Weights of a small GPT-style language model, trained from scratch on English Wikipedia: untied embeddings, a variant of SOAP for these matrices.
Each number is 50 + 10 x the weight over its row's rms, rounded and kept within 0 to 99. Layers, rows and columns count from 0. The size before them is the row's rms in percent of the matrix's.

# layer 5 attention query, 96x96, rms 0.216, rows 0-31, columns 0-95
114:44 51 47 64 50 39 58 35 47 53 43 41 58 54 63 37 45 65 44 20 47 39 47 45 32 54 49 62 33 68 57 56 48 42 64 53 14 43 58 59 58 49 40 54 57 55 49 60 52 47 41 55 53 53 55 56 50 56 65 61 52 50 59 37 67 53 45 46 51 53 49 60 49 45 53 59 47 57 46 39 69 47 31 52 40 40 66 52 78 50 53 47 56 42 42 53
090:24 52 53 55 56 53 51 53 36 50 43 45 51 64 54 40 69 59 75 45 41 38 56 54 32 67 53 53 57 43 61 61 52 52 66 49 56 66 47 60 52 28 53 50 55 30 53 34 61 56 39 40 58 55 44 67 25 50 53 50 37 60 64 46 50 70 59 58 48 45 49 43 50 46 54 43 54 34 57 41 55 49 56 58 40 41 36 41 62 54 39 47 58 39 46 50
098:59 64 51 43 71 51 54 49 69 59 52 56 44 54 53 49 21 43 53 63 43 50 67 39 42 44 43 69 37 54 49 47 57 48 42 55 36 47 71 45 44 60 48 37 54 62 43 61 46 52 51 36 43 32 52 52 49 51 60 59 55 46 48 41 46 64 49 56 47 65 43 54 50 44 50 56 49 39 51 54 68 44 25 58 65 52 73 52 62 45 35 51 57 63 31 37
097:58 53 62 51 53 38 60 40 57 47 45 55 49 57 49 59 38 41 60 35 63 73 59 56 60 54 53 64 44 51 46 77 41 44 49 51 56 50 42 60 63 42 71 39 48 69 51 53 63 63 53 56 39 67 60 47 33 47 71 49 59 41 59 40 50 55 46 48 39 53 46 47 70 49 30 34 48 48 42 55 60 49 58 67 51 64 48 35 43 33 63 41 46 51 52 41
088:34 52 65 52 58 49 60 41 47 37 50 46 43 58 61 50 55 60 60 26 45 42 54 45 48 49 50 46 52 47 59 47 44 48 44 70 56 52 33 62 76 56 58 57 42 40 35 42 54 44 17 69 58 56 57 57 35 68 56 54 66 54 57 60 48 51 48 59 45 34 50 45 37 39 38 59 45 60 42 42 43 56 56 52 43 48 58 53 69 53 43 37 54 52 52 69
105:61 45 56 53 49 52 70 44 68 26 53 40 40 54 44 59 31 31 36 50 58 46 47 53 55 54 43 53 50 51 44 52 48 24 38 58 37 41 48 66 60 55 59 46 57 45 62 55 42 45 51 43 46 53 45 60 46 39 63 22 37 54 66 59 52 61 48 68 49 40 68 39 66 65 48 51 53 55 50 42 47 49 45 33 46 59 38 47 54 66 43 62 50 42 38 45
094:49 41 41 47 41 41 46 59 39 36 30 37 59 54 53 48 29 64 27 52 26 37 69 52 32 36 57 49 60 35 46 53 46 67 40 49 57 53 70 59 65 53 59 47 38 41 62 42 44 59 42 66 60 49 54 42 48 64 49 55 51 49 53 53 49 46 47 49 58 39 43 53 34 39 52 48 41 50 42 45 58 47 65 45 57 38 58 39 70 42 62 62 53 43 39 49
108:31 31 48 60 53 58 48 50 48 36 47 70 59 58 46 32 55 50 48 43 51 40 45 34 49 50 58 68 36 50 46 66 38 52 56 52 53 48 56 54 58 60 45 52 26 54 34 44 45 50 53 62 51 66 57 45 52 55 49 31 27 60 50 33 58 52 51 61 41 43 61 47 31 45 72 47 41 58 40 47 51 50 58 59 34 63 35 44 54 55 60 36 43 36 58 39
107:39 54 56 47 67 66 53 45 54 38 49 57 44 47 60 61 37 52 41 41 45 58 41 37 61 54 65 37 52 86 49 46 54 42 62 53 28 47 55 60 34 35 43 55 44 55 42 53 41 58 52 40 43 43 46 52 39 50 39 47 39 39 37 47 60 69 62 42 37 45 56 45 42 49 43 60 37 62 38 46 38 32 40 45 65 42 56 36 54 41 50 54 39 53 50 64
113:44 60 30 48 56 64 26 56 50 59 51 52 51 57 55 53 51 48 34 63 44 54 42 50 48 45 49 43 64 45 52 58 41 69 50 68 69 39 34 37 63 42 63 61 39 45 49 49 47 41 53 36 61 56 56 32 54 46 42 64 41 43 46 44 45 37 47 46 49 41 44 68 41 51 62 59 43 39 46 53 29 50 56 33 70 42 52 58 58 44 51 26 32 54 58 47
116:57 53 63 50 50 59 51 58 54 74 45 63 32 60 38 46 35 45 46 54 45 55 56 40 54 46 53 36 25 50 66 41 64 48 42 44 51 42 54 48 64 37 51 29 46 46 46 49 52 26 56 42 56 60 33 33 48 30 56 58 48 51 31 49 64 46 53 46 52 66 57 54 50 42 55 46 48 63 66 45 43 58 36 55 43 49 27 53 47 61 43 43 46 32 43 53
110:39 58 40 49 29 61 54 59 46 41 44 49 54 41 52 30 49 60 48 48 65 62 44 46 55 49 54 63 35 41 46 56 55 61 54 65 37 52 77 64 63 38 55 65 48 49 41 59 48 74 65 70 60 45 39 52 46 52 42 42 54 40 53 68 65 21 49 49 52 57 38 47 55 48 59 61 40 40 49 48 54 57 43 35 56 46 49 52 51 48 41 67 58 55 42 56
108:50 49 61 52 39 62 41 73 51 38 55 35 43 56 50 46 69 44 50 46 61 59 59 44 51 49 41 44 49 61 41 62 50 41 64 56 59 47 50 56 49 58 56 63 40 48 48 59 49 40 53 71 39 56 65 53 45 54 73 46 33 44 53 54 51 52 62 62 53 60 52 60 41 53 73 52 43 58 32 33 52 68 38 47 49 39 64 24 58 55 59 31 52 58 34 48
124:44 28 62 50 65 44 50 64 46 46 45 47 63 41 52 58 54 46 59 38 45 43 21 16 46 46 57 48 49 58 49 64 55 47 62 57 41 47 48 35 43 50 37 56 34 51 55 46 39 44 52 59 61 45 50 49 57 46 62 63 49 54 68 68 47 50 48 48 52 71 47 49 32 57 47 48 62 68 58 62 52 56 59 41 38 62 48 55 48 52 39 61 63 67 54 59
108:62 43 58 44 31 51 43 52 44 49 43 57 46 45 37 63 38 47 61 38 55 49 47 44 66 42 49 54 53 44 52 45 56 37 43 56 64 72 38 50 49 42 43 64 62 35 42 41 48 53 50 46 47 47 47 41 57 57 52 47 58 52 38 64 60 31 62 48 52 45 39 54 62 70 48 63 47 77 56 49 35 60 33 71 42 65 52 60 64 43 61 57 34 42 69 54
116:61 51 57 56 47 57 51 38 42 58 62 61 42 37 40 51 36 45 67 44 34 34 53 60 45 69 54 43 52 56 55 39 50 53 59 65 66 31 48 61 34 59 59 55 56 46 69 47 57 50 35 46 54 57 35 54 54 44 40 54 62 25 62 49 35 39 52 56 67 63 50 37 40 54 44 60 42 55 42 35 60 55 41 37 63 52 54 35 42 51 51 66 61 49 57 37
098:42 62 35 45 50 57 38 53 38 37 42 52 37 54 63 42 44 50 59 52 35 52 55 53 56 50 43 33 64 49 46 50 53 55 60 62 62 40 52 40 41 57 55 45 55 48 36 49 49 52 47 30 40 56 43 46 56 40 32 60 36 47 52 35 53 58 30 49 76 28 50 61 68 51 69 65 60 63 47 63 47 58 36 70 52 51 59 48 48 27 54 56 50 49 47 40
114:31 56 56 42 68 46 45 49 49 48 35 59 67 50 56 41 55 48 59 41 40 49 45 47 45 52 56 51 28 62 52 61 56 44 50 46 36 42 61 40 54 43 48 37 37 48 35 61 56 58 38 49 63 54 55 47 25 64 49 62 69 52 53 35 61 47 45 32 53 48 45 67 58 36 32 36 41 41 47 66 68 47 58 55 37 53 53 47 72 53 43 37 43 55 48 42
093:61 41 56 41 40 58 48 52 48 57 64 54 36 43 54 64 50 60 42 56 32 46 36 58 51 44 51 47 49 59 55 78 69 43 56 45 64 41 35 53 46 52 57 47 64 66 51 52 41 59 64 42 46 46 49 46 48 65 44 65 56 36 48 58 69 40 48 44 72 53 44 55 49 63 42 58 61 61 65 74 39 51 37 46 68 48 52 54 55 47 49 48 35 48 29 59
089:71 40 58 67 40 50 44 53 41 33 62 47 36 41 55 56 61 40 36 63 32 60 43 50 43 36 51 36 36 48 50 59 57 47 46 42 36 37 62 52 42 55 60 56 35 27 63 53 49 39 58 52 58 58 50 34 30 63 61 61 59 41 44 57 47 48 46 39 62 49 48 59 52 42 46 54 39 40 35 43 52 38 42 59 58 36 61 58 62 41 54 74 52 51 46 54
104:50 59 62 49 58 60 54 40 46 48 46 67 63 61 48 45 37 56 42 43 37 45 40 57 53 65 48 43 34 53 52 49 40 39 55 61 51 60 41 43 38 40 32 52 53 56 37 45 41 61 52 61 49 65 62 33 32 62 41 73 38 39 59 36 61 58 49 46 56 44 42 71 72 43 44 46 57 61 35 52 55 28 58 62 41 64 40 45 46 55 36 42 48 51 51 41
105:33 53 45 48 40 52 45 60 55 26 45 54 39 43 47 48 38 34 55 43 27 50 58 60 47 45 44 58 45 58 68 56 52 68 53 49 77 59 45 49 25 39 54 38 43 49 50 54 48 47 38 60 48 56 49 53 48 58 36 60 49 44 58 41 50 49 60 21 70 44 51 50 47 49 60 48 63 48 50 48 52 63 32 62 60 51 49 38 37 53 42 52 35 36 46 63
103:43 56 50 46 51 74 72 45 54 64 43 63 41 54 51 55 34 64 44 54 41 55 38 48 53 53 46 54 63 61 36 38 50 44 50 46 39 46 53 50 56 45 36 62 57 51 65 56 49 47 66 43 40 51 51 50 45 59 35 73 63 41 39 63 59 45 40 60 40 53 67 40 75 69 49 58 62 38 44 62 39 59 52 36 68 58 55 58 58 44 53 36 50 58 55 51
097:47 50 48 54 48 69 64 44 74 54 53 61 41 62 54 51 56 56 64 58 46 50 50 56 58 30 45 69 42 54 61 46 57 54 42 42 52 63 40 44 46 60 41 46 48 43 57 40 44 42 31 44 58 45 47 36 51 55 35 56 59 77 50 43 34 40 30 66 43 60 67 38 47 45 59 44 50 67 65 58 62 53 53 32 44 45 36 42 60 43 54 49 70 55 45 44
102:39 32 35 34 38 42 49 32 45 50 46 62 55 49 58 53 35 57 52 36 51 54 37 55 55 68 48 66 42 58 45 56 60 38 53 36 55 57 75 51 41 55 72 54 70 49 43 45 60 50 26 47 36 38 51 48 73 47 58 62 47 45 47 54 44 52 53 56 37 53 48 46 46 38 71 47 52 56 54 43 40 57 39 46 39 44 39 47 49 48 35 58 58 32 45 49
115:51 42 63 33 38 36 45 47 37 66 44 55 29 52 42 53 70 74 41 66 73 55 46 53 58 50 35 52 49 48 45 57 45 55 67 47 51 39 67 40 42 51 55 53 63 50 49 45 46 68 49 58 61 59 60 46 45 65 39 52 54 47 48 45 55 66 68 29 60 56 44 50 44 50 46 56 50 61 43 33 41 47 51 49 40 59 50 51 60 61 71 58 41 45 55 64
109:46 29 66 45 55 59 58 50 55 37 45 70 60 39 44 49 53 45 44 73 59 57 44 47 33 49 40 45 54 49 62 61 58 45 64 53 51 57 42 57 46 78 57 53 48 42 45 38 55 51 64 56 36 43 54 43 32 50 42 54 54 52 36 48 49 36 46 81 55 46 28 49 52 53 39 52 44 41 62 63 53 52 47 55 56 56 56 44 46 69 63 49 70 61 50 58
111:50 63 53 51 48 53 48 46 54 33 54 45 27 39 46 63 62 46 32 58 37 48 46 40 43 32 58 50 42 54 59 75 59 61 43 55 57 60 54 44 37 45 66 45 56 48 41 59 57 57 57 49 57 60 49 61 52 49 40 58 62 45 55 42 26 32 41 59 49 56 38 42 52 40 50 55 50 64 45 44 51 52 58 71 46 56 59 50 68 73 73 45 68 52 42 47
117:61 55 55 51 39 48 47 53 58 56 58 43 47 46 35 48 36 40 75 47 43 51 57 40 57 45 48 38 61 41 55 54 53 67 39 39 43 54 62 45 75 60 50 58 60 61 49 53 43 54 31 46 62 41 73 63 50 54 41 72 48 44 38 55 55 54 35 54 25 45 44 44 54 53 33 51 59 56 39 61 42 41 43 42 59 77 53 37 48 42 45 47 59 42 44 59
109:52 54 57 25 54 73 63 56 50 58 52 50 52 34 44 45 22 44 52 37 69 39 42 63 46 39 50 40 42 44 53 56 50 29 50 53 58 66 58 53 58 50 58 50 30 58 46 57 59 42 51 44 62 54 58 62 51 38 65 45 43 57 31 36 55 61 51 51 48 66 43 52 60 50 50 45 38 46 48 35 67 56 64 47 58 41 44 32 51 62 57 56 39 63 56 45
106:56 59 44 45 62 58 46 51 64 63 56 61 55 57 52 49 56 51 51 71 65 44 65 50 35 40 63 33 56 43 33 41 34 38 46 38 59 45 64 48 33 49 45 56 39 51 44 69 63 56 48 49 58 68 63 39 64 48 50 59 48 56 45 50 61 40 47 36 52 74 57 37 57 69 47 35 51 60 64 54 60 44 55 43 55 65 52 40 42 41 52 46 70 39 54 51
107:40 35 48 36 57 72 52 40 45 52 65 60 40 52 55 63 55 44 37 37 58 42 60 37 46 60 27 63 39 47 54 66 55 47 45 59 55 43 52 63 68 66 57 49 53 24 52 39 35 61 55 31 56 50 55 45 50 45 59 74 32 45 40 52 41 39 56 42 45 50 49 39 50 51 50 54 56 44 61 37 55 37 42 57 40 56 41 37 57 48 54 49 53 66 46 63
# layer 5 attention key, 96x96, rms 0.222, rows 0-31, columns 0-95
090:43 37 44 60 64 64 56 49 49 42 30 67 35 44 45 52 46 66 21 57 40 48 46 41 39 55 50 44 50 57 59 44 45 43 34 42 56 49 47 53 69 58 42 53 61 45 36 34 59 48 45 39 56 55 48 66 39 55 39 37 53 46 49 52 55 48 48 30 42 61 55 39 50 74 61 59 47 40 70 45 51 44 45 47 54 54 45 34 36 56 34 34 62 63 44 42
096:55 51 45 74 49 29 41 51 44 24 61 31 49 59 56 33 51 43 47 54 45 43 45 47 67 59 61 65 54 54 53 41 61 47 41 55 48 51 61 36 43 67 57 50 63 47 45 34 54 45 41 54 53 60 36 57 30 55 64 49 47 59 55 67 37 58 45 47 44 59 49 46 44 67 42 52 62 50 58 49 38 47 59 49 66 37 38 54 45 54 44 50 37 77 51 41
100:37 50 39 35 21 51 52 34 36 56 60 62 59 47 43 49 51 53 22 43 54 34 41 47 63 55 50 52 53 43 54 73 55 61 50 56 38 56 63 44 54 39 33 49 44 42 51 75 58 67 45 48 50 49 52 55 71 48 34 43 49 49 51 45 56 48 65 38 64 66 47 60 49 32 44 40 49 41 39 47 45 43 48 49 39 68 57 55 49 48 54 50 41 48 45 60
093:65 67 46 59 68 36 53 25 56 55 46 53 44 54 53 54 53 59 42 46 50 59 42 67 50 38 54 62 61 46 44 52 54 47 53 40 45 40 45 43 60 51 59 48 44 49 68 24 44 60 43 32 46 54 39 40 41 57 44 72 52 54 55 42 34 48 55 34 42 62 37 35 51 37 68 55 52 67 48 66 56 47 60 42 41 49 42 39 31 55 34 48 63 59 46 57
106:51 35 50 65 59 54 48 68 42 29 54 48 29 55 47 51 34 51 63 56 54 38 46 46 49 61 57 53 49 60 56 61 60 31 55 61 47 54 57 56 66 64 62 61 47 38 36 49 54 50 65 48 36 34 58 37 41 58 75 37 36 56 44 60 71 46 33 48 45 50 50 51 55 60 48 59 51 49 57 62 45 54 48 56 74 38 49 49 48 59 42 56 59 62 62 41
097:49 39 72 59 38 50 38 42 36 46 56 47 55 65 48 37 50 63 51 43 68 64 56 63 60 36 36 50 25 54 66 39 47 52 56 51 45 58 53 29 50 47 42 54 57 57 55 77 60 40 51 51 61 53 44 58 49 42 55 46 47 48 49 46 43 44 46 55 26 52 71 53 49 61 43 39 42 59 78 53 34 48 60 61 44 49 55 47 54 48 42 55 61 42 62 59
100:62 50 64 55 44 61 49 47 38 52 60 60 40 55 48 42 49 39 60 33 45 26 36 60 72 47 40 30 57 60 53 56 53 48 32 53 39 44 52 43 68 57 48 46 47 51 42 53 20 56 56 67 42 53 65 39 63 64 59 64 38 40 57 48 53 38 53 46 60 51 38 51 62 46 49 47 40 55 68 47 46 54 60 63 47 38 49 59 57 60 51 44 59 31 43 51
113:32 58 49 48 60 61 39 62 47 46 48 33 35 64 44 65 54 52 59 50 29 57 50 57 61 60 49 51 47 56 61 60 55 55 44 57 48 62 51 34 44 76 59 69 44 47 56 20 44 35 68 48 52 45 60 54 53 64 67 46 46 57 53 47 55 35 58 41 65 70 60 40 43 48 52 49 62 45 54 48 40 62 54 57 39 44 51 56 40 66 47 45 39 51 51 46
106:48 42 56 51 52 48 41 57 68 61 71 60 52 54 37 47 41 52 39 50 37 59 49 30 60 37 58 60 46 50 71 46 61 51 58 25 58 52 50 46 37 44 50 36 54 41 57 54 53 39 39 42 90 33 52 53 49 55 46 43 50 60 41 40 34 43 48 62 42 51 47 54 56 52 53 52 52 39 41 57 45 53 51 43 48 52 57 38 58 47 58 32 24 58 54 55
122:58 60 36 40 45 33 41 45 49 58 34 72 39 51 51 62 68 51 56 55 50 50 52 51 48 49 31 36 46 56 49 41 77 55 46 61 35 52 56 52 42 41 58 57 42 45 45 47 45 38 61 38 30 50 53 60 56 28 44 54 60 41 58 55 51 47 63 58 62 64 38 39 70 31 47 35 45 48 45 54 50 48 34 41 53 50 34 49 43 63 49 52 35 49 53 65
116:56 36 54 60 59 55 52 44 44 39 30 44 35 45 42 48 63 35 48 39 43 42 55 48 33 66 62 36 29 51 36 36 74 59 45 68 56 55 44 53 50 51 46 48 52 55 52 50 60 63 49 44 52 39 44 57 47 56 59 36 63 50 50 46 48 37 42 51 30 41 52 42 58 57 66 59 35 49 56 44 47 49 47 49 50 34 29 52 40 28 45 27 44 40 48 41
118:55 49 52 71 59 42 46 50 42 78 45 55 63 44 48 53 52 42 58 52 46 57 47 38 47 42 43 80 49 71 40 57 27 66 31 48 48 48 32 41 36 63 51 36 57 50 37 52 44 52 52 38 42 54 53 62 58 60 45 55 37 52 38 52 57 34 54 36 51 47 46 58 51 36 36 57 37 56 63 65 34 36 54 58 45 50 53 47 60 53 52 47 63 54 44 54
103:54 45 48 60 79 34 39 48 64 40 48 49 12 50 40 83 45 50 54 56 39 29 51 54 65 58 70 58 48 46 49 31 42 45 50 56 32 49 54 50 45 39 47 58 48 42 56 43 63 26 50 54 45 44 46 45 49 44 43 60 52 48 56 48 56 48 54 53 52 45 44 53 57 50 34 48 63 64 50 55 58 50 52 42 35 49 56 52 50 58 42 58 52 58 42 46
120:57 41 43 37 37 43 59 54 50 56 52 45 48 54 33 61 54 28 52 46 40 44 40 41 40 50 45 44 30 42 71 54 49 43 63 35 49 39 57 48 55 62 49 41 47 53 56 50 47 39 50 61 26 64 50 41 34 52 51 66 49 52 49 34 47 31 35 48 48 54 65 57 44 70 48 57 47 27 53 50 40 55 55 56 46 48 39 64 54 49 60 62 45 68 27 41
107:56 44 54 51 50 32 62 62 54 53 47 55 29 34 46 37 64 48 59 36 65 61 41 45 26 39 48 53 45 71 51 50 41 46 31 51 54 61 45 52 54 39 51 56 63 54 63 40 45 58 28 50 57 50 59 37 51 47 53 61 54 23 50 53 70 58 36 43 59 50 52 53 57 71 51 53 34 43 49 37 35 49 47 37 55 57 63 46 47 63 48 48 45 45 44 44
118:52 49 57 56 44 58 51 50 66 45 68 40 45 35 45 37 49 53 45 42 60 54 51 62 55 43 53 40 44 45 31 56 54 42 62 53 52 52 51 48 35 48 64 57 70 67 35 54 42 36 52 31 41 53 45 37 62 43 60 59 47 59 53 54 59 48 37 46 39 37 25 75 70 53 51 33 44 50 54 44 56 44 70 64 51 59 47 55 45 52 34 67 43 47 56 57
099:52 48 34 52 62 63 44 48 43 58 36 38 46 59 69 61 40 54 57 54 58 33 40 43 38 45 58 62 44 43 47 46 50 54 56 49 34 53 43 62 54 52 39 53 38 46 50 39 61 48 23 44 42 50 53 74 51 63 59 49 69 61 42 49 52 35 41 42 36 51 52 51 30 59 30 36 50 44 57 50 49 41 70 59 47 43 55 62 49 60 30 65 50 49 64 50
103:51 51 53 63 51 77 55 43 46 37 61 52 47 53 43 45 53 65 55 51 65 36 48 49 32 62 64 39 47 62 50 57 53 55 37 59 22 47 53 53 66 54 51 42 60 31 50 55 52 64 48 44 38 46 52 58 45 50 51 51 62 63 70 54 62 65 55 53 43 60 42 23 59 60 35 49 50 48 41 30 44 39 41 65 45 47 56 53 42 39 46 38 39 49 43 61
095:57 27 54 53 44 55 48 43 45 59 73 59 58 47 49 42 55 36 54 36 54 47 48 57 38 34 60 43 57 60 46 46 42 49 48 41 45 47 60 62 30 45 28 57 51 63 51 61 48 45 49 37 35 62 45 47 71 40 58 25 50 44 37 43 43 53 45 56 58 32 70 47 53 42 62 42 31 67 54 45 47 53 65 43 47 56 47 56 54 39 49 58 41 66 58 65
108:56 62 53 41 58 48 29 40 46 52 54 56 41 54 58 42 51 46 54 33 57 51 40 64 49 35 60 45 43 61 43 56 36 58 60 41 33 40 43 62 66 36 37 46 44 44 53 53 55 38 55 56 49 38 55 44 56 43 43 39 45 70 53 45 49 59 42 52 61 58 45 46 75 49 48 51 44 71 46 59 36 54 51 51 32 82 35 50 54 32 54 58 59 50 49 67
094:48 49 59 71 48 47 50 58 58 49 55 76 49 43 41 43 67 40 46 57 51 41 31 49 41 42 44 41 52 42 52 40 49 37 34 68 48 48 41 46 38 27 57 56 54 47 66 54 52 55 61 44 52 57 55 73 45 51 59 47 57 29 48 59 61 58 35 62 49 59 58 45 44 48 45 36 64 43 58 62 74 37 35 53 49 40 58 40 66 52 57 42 39 58 52 46
098:54 57 32 55 49 68 56 48 48 36 48 61 52 40 53 36 47 30 39 51 43 47 44 61 43 30 65 42 55 52 52 57 59 54 60 49 42 52 62 59 52 60 47 51 61 50 47 44 48 55 58 46 43 45 42 49 53 75 65 63 66 46 53 45 63 47 36 54 63 59 65 21 73 41 32 33 61 44 47 35 40 50 67 58 51 46 57 45 52 53 62 51 38 54 44 54
112:39 43 41 46 44 56 46 60 63 65 42 39 50 35 42 60 65 52 43 69 52 49 65 39 54 58 48 65 49 41 63 47 51 56 50 63 92 47 69 36 36 49 79 52 47 54 42 37 31 51 56 44 50 45 56 58 53 46 54 58 55 50 42 42 47 50 52 49 44 47 57 39 46 54 50 36 53 45 56 57 56 49 37 53 58 38 55 40 43 47 47 57 36 65 65 38
119:49 51 45 47 24 46 43 47 50 58 53 51 48 60 68 45 34 33 42 25 43 49 50 69 41 37 64 56 54 47 38 46 46 68 52 39 56 48 59 51 51 32 31 50 36 63 51 77 45 57 64 61 56 50 58 39 72 42 45 50 49 48 47 43 45 36 54 53 57 48 61 50 60 39 50 46 41 56 46 54 37 45 58 40 59 50 42 64 48 49 55 61 54 24 45 55
107:53 43 57 37 62 53 53 57 64 56 64 47 57 66 59 43 49 46 60 40 54 54 40 57 55 43 55 48 58 45 40 49 52 53 49 63 61 51 43 55 60 70 50 49 37 50 47 40 55 44 54 23 48 55 75 58 68 69 63 49 62 33 47 56 43 36 65 40 52 57 50 67 41 57 49 51 45 54 59 49 44 41 52 36 58 50 62 48 36 50 35 42 39 77 53 26
110:67 43 41 52 62 32 56 44 41 56 53 51 51 46 57 57 49 71 48 56 40 57 50 42 65 37 45 48 49 57 41 54 59 66 52 67 44 45 41 59 49 38 53 47 62 59 60 39 48 36 41 53 53 52 55 52 53 53 55 65 61 52 34 56 44 50 27 78 46 24 55 55 57 30 48 45 53 54 48 29 45 45 47 45 52 64 49 66 57 49 51 22 42 42 45 40
107:42 51 57 40 55 43 54 55 52 41 54 17 51 44 45 57 59 41 58 55 55 62 51 45 32 56 48 44 36 52 56 34 44 46 49 61 45 43 57 33 62 37 46 49 72 51 59 49 51 29 66 64 62 51 38 30 63 50 52 54 45 58 49 44 41 45 48 40 45 62 48 61 56 41 59 73 64 62 50 53 51 27 39 54 60 49 51 52 66 54 55 57 54 57 38 68
110:54 39 50 54 38 48 54 37 51 27 51 57 35 56 34 49 66 30 65 46 52 51 48 54 41 44 63 72 57 54 60 56 45 34 35 49 32 43 57 58 63 45 63 49 50 59 51 50 65 53 61 59 57 53 41 52 51 51 67 56 47 46 53 57 38 72 36 64 52 57 52 71 56 21 50 53 56 64 56 49 41 58 44 57 60 42 52 44 39 36 50 56 57 54 51 63
112:62 61 49 63 43 51 64 51 63 61 59 51 69 46 39 58 49 42 62 48 44 60 40 47 61 34 41 38 49 36 56 52 52 55 65 44 59 63 65 29 44 43 43 45 51 47 57 61 58 56 47 42 59 38 49 41 41 58 71 46 52 39 60 57 53 62 46 37 58 23 42 41 55 46 35 43 55 40 53 49 34 51 51 31 58 42 33 26 53 48 39 53 61 38 46 45
100:51 39 51 62 46 55 50 29 52 62 45 45 37 66 49 71 52 48 43 43 52 52 44 48 38 59 41 50 58 52 28 50 75 50 54 42 55 60 66 40 53 68 61 43 53 47 40 46 46 54 45 54 50 43 35 37 57 67 34 54 59 32 52 46 48 57 57 33 41 57 42 44 50 54 40 55 74 56 69 53 51 63 59 59 65 58 78 60 54 49 58 50 54 49 50 43
101:64 49 41 55 37 56 59 48 56 76 52 46 49 53 46 56 42 44 50 48 49 44 44 58 48 64 50 34 52 47 31 76 33 51 67 56 49 51 60 52 56 47 54 60 59 51 51 50 39 36 63 64 67 33 43 60 56 50 24 47 38 33 38 40 53 58 58 56 58 38 46 45 39 48 60 42 43 42 57 52 50 69 53 80 56 44 44 51 52 37 59 43 44 50 44 43
106:43 45 57 47 54 41 50 57 44 38 47 45 48 61 37 41 67 61 37 38 47 70 45 64 38 47 46 47 49 49 57 46 44 66 59 63 43 49 58 45 53 54 49 49 37 39 60 41 57 42 45 48 47 58 58 48 44 34 43 46 56 46 30 31 42 64 50 37 48 46 49 55 62 54 51 39 68 67 53 66 38 50 42 56 63 44 34 56 53 68 11 37 48 61 57 50
# layer 5 attention value, 96x96, rms 0.222, rows 0-4, columns 0-95
088:58 48 52 32 32 45 49 49 46 52 45 55 50 38 41 42 63 36 40 34 47 41 34 50 56 49 53 56 61 67 55 64 57 34 57 54 43 48 57 70 54 49 51 46 49 43 45 50 68 65 52 75 55 44 55 72 49 38 42 47 43 55 76 43 53 62 49 65 48 61 39 48 45 34 47 59 48 64 43 36 42 59 33 42 50 47 43 32 39 42 40 40 62 58 54 48
085:51 53 44 33 41 47 38 44 51 57 84 40 43 57 51 34 51 65 45 48 55 60 37 34 58 47 48 51 54 47 62 47 52 56 41 51 44 65 54 45 46 51 52 45 62 32 66 53 29 42 54 46 36 44 64 54 45 44 59 46 34 42 46 49 40 56 42 29 38 52 53 43 40 49 65 48 42 29 47 33 71 56 51 50 46 48 53 54 53 65 53 54 34 27 40 57
085:61 44 59 57 57 55 53 51 51 51 43 66 52 46 48 54 34 50 45 44 38 54 41 59 79 55 43 43 47 43 58 43 50 60 57 59 56 50 49 55 35 47 45 48 57 27 58 36 71 70 54 50 58 59 65 66 58 56 46 48 62 39 58 41 45 62 53 36 45 55 61 38 57 52 49 55 24 59 73 45 39 51 59 46 62 52 65 65 44 56 37 45 36 41 46 69
090:41 60 52 52 41 48 29 56 58 42 51 26 39 47 62 43 60 34 62 58 55 54 56 64 54 58 39 32 46 52 52 52 51 59 42 55 43 44 36 30 36 48 58 40 53 36 43 44 33 68 49 55 47 63 61 48 34 43 40 48 51 47 44 50 55 26 41 36 61 56 54 52 57 48 55 76 62 37 48 66 49 54 46 59 59 43 31 48 66 53 52 53 57 40 59 49
094:52 61 42 49 33 53 66 62 50 39 60 57 47 45 54 51 37 69 39 64 55 51 49 45 49 47 54 54 43 45 59 33 44 35 43 47 54 51 32 58 55 53 56 49 41 50 53 56 40 29 67 35 46 48 39 46 56 65 76 42 35 50 49 48 55 45 54 45 55 48 40 50 18 54 73 46 39 39 59 47 47 29 59 46 53 55 44 65 57 40 43 64 64 44 57 45
# layer 5 attention output (transposed), 96x96, rms 0.201, rows 0-3, columns 0-95
091:53 50 49 50 39 61 51 76 30 57 47 45 43 40 60 46 32 49 50 40 43 49 53 36 44 50 41 56 45 33 63 58 51 50 57 61 70 73 44 59 41 50 39 76 49 44 60 59 51 53 42 57 35 66 51 50 55 49 36 55 57 49 59 40 53 34 53 39 56 53 28 43 45 40 55 61 56 41 55 43 50 43 52 36 63 62 60 40 62 35 53 62 43 64 56 63
091:47 51 52 44 27 66 64 47 81 60 52 47 49 67 60 47 51 55 49 57 48 56 49 44 67 43 44 57 47 46 56 44 45 58 38 54 38 44 40 55 62 52 72 30 40 67 45 66 47 66 60 55 54 38 40 52 51 37 24 50 46 45 63 43 46 53 55 55 49 52 63 36 60 53 50 51 44 52 44 53 38 70 45 51 58 54 62 58 42 46 41 40 38 36 43 34
090:53 36 48 36 46 54 48 34 71 66 34 69 37 59 35 61 41 57 47 56 52 53 54 48 39 42 39 48 66 52 47 50 70 45 50 65 55 68 63 51 47 50 38 64 40 39 60 68 71 58 43 51 52 43 62 51 46 46 54 47 52 50 50 40 42 37 53 52 54 40 48 44 59 43 59 32 52 50 47 48 42 46 45 86 63 56 49 60 47 52 48 35 40 57 60 50
101:67 49 50 55 51 43 53 60 45 29 56 66 35 52 52 46 44 49 54 34 47 48 54 65 62 72 34 47 61 51 69 46 41 32 31 44 57 20 41 49 53 33 49 34 55 56 57 47 42 51 54 42 31 55 48 49 56 57 56 56 50 56 59 52 49 68 51 64 57 42 41 40 40 53 57 45 57 51 44 65 49 63 46 38 47 53 45 47 35 40 59 27 49 44 38 43